config.toml
vocab_size = 4096
hidden_act = "squared_relu"
norm_place = "pre"
positions = "rope"
rope_theta = 22000.0
attn_scale = 0.138
parallel_block = false
learning_rate = 0.00039
max_grad_norm = 1.0
decay_fraction = 0.854
decay_shape = "pow"
batch_tokens = 65536
doc_mask = true
Each number is 128 + 32 x the weight over its row's rms, rounded and kept within 0 to 255. Layers, rows and columns count from 0. Numbers have three digits each. The size before them is the row's rms in percent of the matrix's.

# layer 10 attention key, 384x384, rms 0.0389, rows 290-357, columns 192-287
105:181121146172097134185145119162142143112133130144074135080165143099185171115188104160112139072105066168145161088113113099172133126174080150179165105141148143136095101105094175145123148131129179106137146155127133113148134103105138142099096121135097128147081203152138131144134107145165137078
106:076122084095100119107116111126114133179155084079178142076131106164125117104128081151131125086168167151055080166082139095115141116102174106101109116176068166113115152156118087152126069130154101106126101133144142140082150176147147123143116118086184150122160113149149124126194089121106096120
104:119090109096166130120156172091153171136121126116121111155167163138169149175123159155082128156106139172170193125122155114137108138105143092128102139155174087116209078168139128136111191126187101145180159177102194075110149083115138110122106168141114097067129124210134109124169122125146128197
106:152110109129156132131118123167142136133153139136098156104116110135127149066131135145158128135108102143115145093169094123194105094140161139158120176148142145092135128129093167141143124102163106109149100064134119108150099075117183107119165135088115103174125111089112125083097169154182149118
108:128192076146113124141118105180124141132167181147118088150170128089168089161139218134159097098120169134075135146151173105130069118173113073132127141113152138116066091138142126141117148152170142081159141114150080099048135133097170169136083124132088094125179195158116152132147175192158101156
098:190127120052193127080108129133123091148087142119150122093151143140141148100106135124166133102129096126095097100167208131138077083084112110079133161133124129149152140141050122122127115066067161100101150107132085095113110127115150069063186099110172101160102083101095172161105160143085120137
102:129132137119142118135119193131072152097101137090115154139153112176104066164133103149170102118113120120100146132161136162148117143165129132194151196112114192142133135172155150152099111147142122124176099125194148130122109109081103159073155084133155140091151148160058127166160134093138114131
097:169115141079140080156124089102136160160172088113100128110142153135169153151120098154169177167099141096154154139140146126104159073136094121175163167105175101155198169085128122095095077101144101145090110171138155130145111058150118112118163166114096113137177109124118165131130163114092153158
103:146139165135109140157160114141107175126149146114189114123132108148166160094107160091087154092098120106140131099109140061171213132100081149077139107124144091170093103152061146140077129089112106181131161212140107118146097090101106143076152126100144124112162097120127084157159102091110121096
100:126121079156125139123154074172123098117086152103065116108151163141156091156175128139107100108137132088069119152120096169161155191073095148141118136140110157088120096161121073186154115175113102094130154104123171149119125113120105133087167126199158107159150217165049159099108128132052106125
099:102155125088141110070103116138194091155115113140182159117099112152112128151120152148154122151135176083053101164140144160085098134138135096109084111131111132074121154178059141112125112115069155116150166120113096134129108113170081147160109130104127054203187087132179131158115085081150069178
106:121161121156097178183082145135104131165128093188172162112135150158104190121171120110137178179123072102118096124150150086056132100082121154100116129156177136137108130123112104127146111083145116130155149172166144137193114163143112094088181121078167114095102140103166132150099163118097109152
096:133130116106197096131099158155132126134072182108158153118076117187147136113118172109150154131100134131073106133147152126142050101153124108087114153094154073089108150104046159132118088134063147098161143140154161090126114112156151029113131133111103047162116120099127122131167118159116083150
098:130129139104169128096079101119116151112093110164140175144092111163102103152114154146123164110101131101111102150131112127075112102125111099123090176141142085133096147079064071150081142084154131070093160159078106097176108106081120093180103083052117061132155086106107107154160148101130117133
105:196147162144055153128144142105125087110141093088115145124162104145069120082117135095101110103089131079106129129110109073157126097122145124170175117057083164171103126085108137138113119114116150140090158073156096185173091143125143164137093118177075169114087155084114119137122133122150123059
098:155133122158108164183130170120077135123155174067091089140153134077154118166141107081129139089085109156142146122108128083138140180072137148135183097108194105182124113072170111134130161135102118151117161145109081139099125167109130142105120107173179197146000094110112128163089199185108164127
104:110107127136144152119176150158131168219111147103071089108049147111123084108059155091093127139134178103156156139107095145099152212146099092115135098097104146156193113104171109117111193130169115140129117096083067120115205150083087148114087075071099160071085139174113162078124134121130189128
107:131105092099138184167145154177187168145143110089121138122150121134114184133120063113102047040158126167148120171104113167119110071139136126134140123140113162088117123135138085110108128118101132130122108082172148108103127142090145117126126140164130125130136175204146162149120105115131080160
103:077093126132139131127135131085161187090138089125151167118130129131088181167156167112132101071108102121154177127123110154148159050142083111095132175119154076129167105145127130135114110093177124138168147142160185129146129131096103139184154122115144120102106105161128137116175174155175124144
103:101143104129164131191181180133080164170081082179178135109108172162132135083099176192081146094132122185129099146150123154143049145117129164073129141136130052151189162149121116096086154085113103076105102138122137091136115162120189085159112081148122121067104050113075201147103122143113152159
101:131074107173137135162090072111151126130106133133106128138118195124166142146105135095124101104104113092147158151133153071198096100125132158125153105095156112145154160166170182093108156173088157172135139127100165105134146120080128160115109155127144143120146142126164060174091209201102120129
100:146140177128104111171150141129101208104149098155115079129116168101114164129133193172102127106107091139140157098189140206111106138142106113192084162156125139120156122145133112109162146130191102165171160141090179114079089061119133128124166166146105098133155081121148140094122105128217156121
102:117157069072183107137118149136115138212126139109158133056128163120124120095050188178087125140161156157137152122135092102047117101145104111094084139155148142101182149163136071094107113104089118064171126107180134127077113138192089065087160116150138121118090159085161185101060125126081091160
092:075103150156132148160159164149093143120139154104096162133114117085135079145142130088117123124116128143081069138127083109095109171138185181134163117147113175178047121143157159139117106161124142133092128127112105177110088142111088155121073084125140141120144126157089135143099143156114113058
107:154147131106136140133141147136106102133108134132138145092129154141162176125111130151109138095153152095175139175072121120153077190113113113163141078164090120084179182156143136089155139125145118097083102103134060106126141117150139139095098095154165172117124098088171134211069130147115132156
103:050141149169137137143087122143123077144090142121131146145110128168085155120142133127147110130126162174113126180111173153160126135129097109063111145118092090093129148134063130152149154073111128137133110142152098102112115180165140049187124112111160091148122116138096179136143137087077064117
107:154135130149108171126116140120115068095104194162168089122072146070139151092095076107120099136146159132168109138125145106165143135053137145163176190124155144116122103118084101081165087120102138131115125080119115142153114120148088087069167130190141133169121137089083103165093145137142154100
101:103129123148142118098175117120125078137131172141083098131128110139138099131230153110157140134100121134136097164126139123175121212153188153081188095163154169127102141115127143116117147141092160104136108107115074185116107133082130143108172082129181165100130144073038110124085132089101167134
091:124128154112147125087141171113140148171098097137159164123115129166106067098081189114174155151091069069112099111106129160105019070130155093082132187135131086126133102183112141116146102106084141112168136129106124078146149107104132117115110181086107111147110090132146120109119104196161101222
106:135085153186117131094095201182111130163127112168132139114128120191166122170096146154162138108119153099067106099157077126109159125074103138060138111130165181115124054125089154118107154185113118175173189160117117086119129087161083132096067127112157114097137175175115088139122181103111093127
101:094096152101081141057106093158133111107093186105147203143106162140131114149078137139100183161085139099073095122080083126149084131129164158103153121127192136126055124154100127143100184158097099104134210114150115120110137057140157085125085100118114081172141084188161203096154141164103105162
092:120104111157169135074133134108106065167129134134182134085100125127100134156134158110125133159083138140131138096205116171130179085153158223118138134110190128167156137135138159089106152108097089216130137133119077138105101062117117121095147159121092135126154114136087133113165105106099140161
096:154139135137080076191124144113125133107086158075102163126103185097106099152121132069141111111180153126131130167109152131155185140046083087122101126077105078181096133095165126086189097185146132119107090132094130119127169133150095139145141094159184127082077145098137145139143104137111114081
094:142142100178069124170112147097112097126174178161111157177158174119211159108120141166076155087154096135120133141054107141155061063080156110076076121111111104116092135143123096163138153145167145075112142097128095046137188095152147106164113136096099108162085120126178068112228188114151161121
101:152107113105118146148166098067106073092078120101128104137146212146131104152171133081203067115149181091056139142090119116097159120084153124157127116042051153145114181108134090128175086114167174090104151143111098171139145137138084105119152035156130154109071180137202148149142144162082141092
097:070113126106097127068123148185135126180149170132149163140129219148151124124159163164077167129135097155079122142098075135114093099067137127151124143155175055092111159153144080148111148151122103085134166108166068079073179114164154057160114110099105083175116130124124168138142152108150104191
101:090175136174078149123136136089154118132166100122156141129141092150180156166099134087161084142152147139145114114167201146166154117122088138139128094057094126151110130158180138076204100147153160165143155120105119195135050123124087155149144145172152120076159130075106077139153092168084163085
098:132059109096116086114095098116188132155171135157085162170139148109139050135084153087146185196138125141102113182085084126137132133106133140134127116078092191123147163074138134095128086114136105083123180093113097144185173122139134133153136125141088139164084090160182121179136114168108137119
103:126082180178076146133099135114129084155106135072116092101149158046130094164114111117114159118196102176159139133107136099134109094138133112076072111117142099145158150150118134095103117101086106107120082084139111128146160109138130102125150137165133101132155103125132147181148128136127094159
099:138095110142154093149129137157174149117200207152097165172148169125094080172112132115135200139126080066110108105101107110163108117115110112102081132141187093113130083131131125115110140153131139122141155098176122083085150089125093103137087193103123123130104117134151178097120181172119131137
100:114104095099144134154120106164189148114111189154070091159127173086141113147149137183111189110154127159127139182076108070075102116122133064055094156121116104109150128125095089142058092070143116077118129074150092084156204090142158095106122149118099113174084143155155153097166184156193123124
098:138152064092135122110100169170091117136213157125179165090105073122097117114162136104080166123141088129083120122202100151134068126125130150146142102136091115140065102192134144128115168105118152113066115081110102108087125119124134156115080150106218095106218042136113123124084077135162093109
101:179084107182077117170164171143087124187109090141121204087120136162103131121142125160143115153149091078179166082191125175188111096139097109130109088114122102108079085129132171120094139158113114126098141142094127122138075149147112126164137170123211134099174086140101092124160115108100179096
093:174127176172054168103172129054165094144141124154128108162158133127162142122116086118101063158130114105156143073145170120169108130137163165104123099124095139148115087124125163115149101151139116125090115125113163215124101161171122168100129128119136183105150074146128066152181162119069167042
094:086145117112144095069090141088086149091125110127153113136126092158171156165140137105122041135121173113209136120130164107130138086170108193157145108121125145116138092098143068144183084169121154203116153222100149159134124158131113139132172117189127167139106165076103138101073167173137153108
095:084115122159108134147117173151117134142169158040124179121130111081148089129121141175151093092212135120143113173141085132153123111111097135107082098142115067121147144119124121146144153155139133115160137135124113065099139078147149063142135100104118095205099099134174151101080135132116087178
100:177124158127107164129134125086126102150135161087099114171114159127154157097092109098132140105146088106074120107151130109152128099096131128103124114113096192198139133093135140131176117115180139139155143108115117122129149151072160155080146137180072154152119126191148124145114156150108109083
094:119134118115158153107117129194167157142214151160121190142091142097118058119069138183153193139148103093068131165143060133147120160089121087117080133129162112111147177153132165092101171078114142087166145067143094080154166034133177133129078115115051106164131117151141139147151132162167126204
097:166100113183083203149144112086135111140150162125157091128102120174124178161133084120116052152106185162237136070160150168142171102162117143089090112088098174152117057155191138101128073136106156151120162134094118104168116113096111153093154104094148176101142159148142082150139187107079173108
095:144106126122123148109105116135167164144159160144168084141154155115149087124143107110069132134089140138169081118061167057098088115143176190100126143154156136141119068157118076156112092150114119082166063147086142153136193075112137120112129169150060120070126107157136161175151147155124069122
096:163122150064116196164139148157120131167142181137168093120175155133176092156184105154081076132155177071142096090110128103139108109151156134113110167100133156087111053124106127165086103141158177141100122195119141129156134055111146075125128155139159121157144136180116128135124156116127124096
096:096133146120136079142144134178128153120096154157115115171149204096194085097140198166194127147174134091089150182116102146109104140092145070132107146124154135108129129109101129172099102152101109135115121125146174149117113117178128091159124077051126084202153156112147157139114102119168113115
105:167142061148078134065141050047085095111168147084146127137140105165183138143155084077144076144072162142197112144110143121159143090204183162131203129131065181166104111104169148115168079130159107163088148143134089130139152132124082185086126130097096171130109108122119115095090127111087098144
099:116176121099050173133074141122130075133182212131118138148116185137085109101107107162063186126112098148169122121143112106154045170116168194177122176129176083132119104146131130100130145141153137071128094144127134109137157086144159067179083148138093151113104100135123100159104183106113067122
089:140157126128098090122155136144161154105136074156107172168124170064138086084132166118202093141169100078065151193177130143110144117111124131172124104131128142120168146154077152151166173166143122112089135155130130196118122151159106133149062089139186078163141162073124102119074113122133188130
097:180135134174112202086137057093111119156163123109157107125086104186125084152084078127096131145094205132185111065142097155130182105149139157126170106125107166143129113124164199068101119159054098110129127112096101115107103154100098139103114158131121185068186101138123113164108162089080137152
098:129184158136126109134115208161143133144130118151082161147136143069129099173100172184134167098181109105098131217139166129171086141107147127162104104119163039114154156146117122135177169113116158135166117139131148192077155069172141144191131184160102142167158142122109125114112155078153114146
096:100116116174138153181142139083153164141178144101127146121140088076152123132165103133162100122173118126176158150154161136194203059108121139108125125084166068111153144137132094157115113148162100130107156116116119114053207146138189134127074117192132145140088047186130073107146121133108159147
089:153153095137120079119079132170151109129141135150108172164097164074120099096160217104165113109166071073093135160102115132077149124113140087112097115125134117117136175150151123122105160131146102115133154093120152144137151115145113109141153080169094067164089119120169170135130085155144117126
091:135142126056101184107158143069152089150136127122125188151168110126126126088120137137117130139121188097120178108148125126118132087164146125158139076119111117124178120109173162099142136141074088136121141145143130162131116121130099212161101119145180155139133137199181134212093107115144075124
104:113120122119101139137067142120115104127148149118090134134105182088144150170136142171119160103148107088079120156072090121102082170097173125158108146199107127140118138151151106083099198077110109054147118058170026145093130119192150116107118151094101089133131179114155191142153102142132060141
093:108136141168106077108105086065177143115143104121132141117111087068143111140124141104170140121146092127127122163071131129167176093092130124101131125099124108132188144091102126142128113129160126112118146059108078129113143132145090125106096137107122092180093073066118117124116161157136156141
098:123175125104112093147138089101100131049110128097129149120078178113116120150149106118152080143167159126094164177090199144138127139128155192076137087111085120174097093090094068122164125180163137158180131108100134206078121179092081117108106080136167180123114118128107092136100094125086149126
095:158148121103087172106154125105117123127143143127144116145075118146084139174144084135083092122111196160185111074086137115100162102118149169075144086122118160141139064151149125058086127109108101095144059081089169110119181165126164114071118139153174215078144081132148054163150154107070094159
098:194164152120123108177144136137150122080088122156140137080131152105170134101110169162116103169184128058094160138101143151169129117079138103147160122142142156129103166136104129115169092210125148088121110148104134126126131138171124141162128122132179129160202118148112151120166141102096119112
100:125093112128114119071110092143100135100132053082120134111151168105164110084079127070143060140136115135141091141101173094154178121134089188088135109122095186155142141134066132150143142128120126108107128218102120123073131163132118195155127118114133131109133101110131118078143145141110203062
096:131166058139158090094132093120140131135136105147117175113121142112091087149111149060161108117161199122159116199093133174146204179130138188141147078091117147110155132116155139146132132187140121147158121115143143151085170195145095150114086065142144162135079144110181128122161084130104154149
098:167144124148119141133111102171084153109097082084172157094118064211157174127174134172072107110109134116130151103120149159081163148182156171131142089186107111128071097122150107103147066168121125179108093122188162163071081107046128129158101123176134098087153133099103104108135106129152128138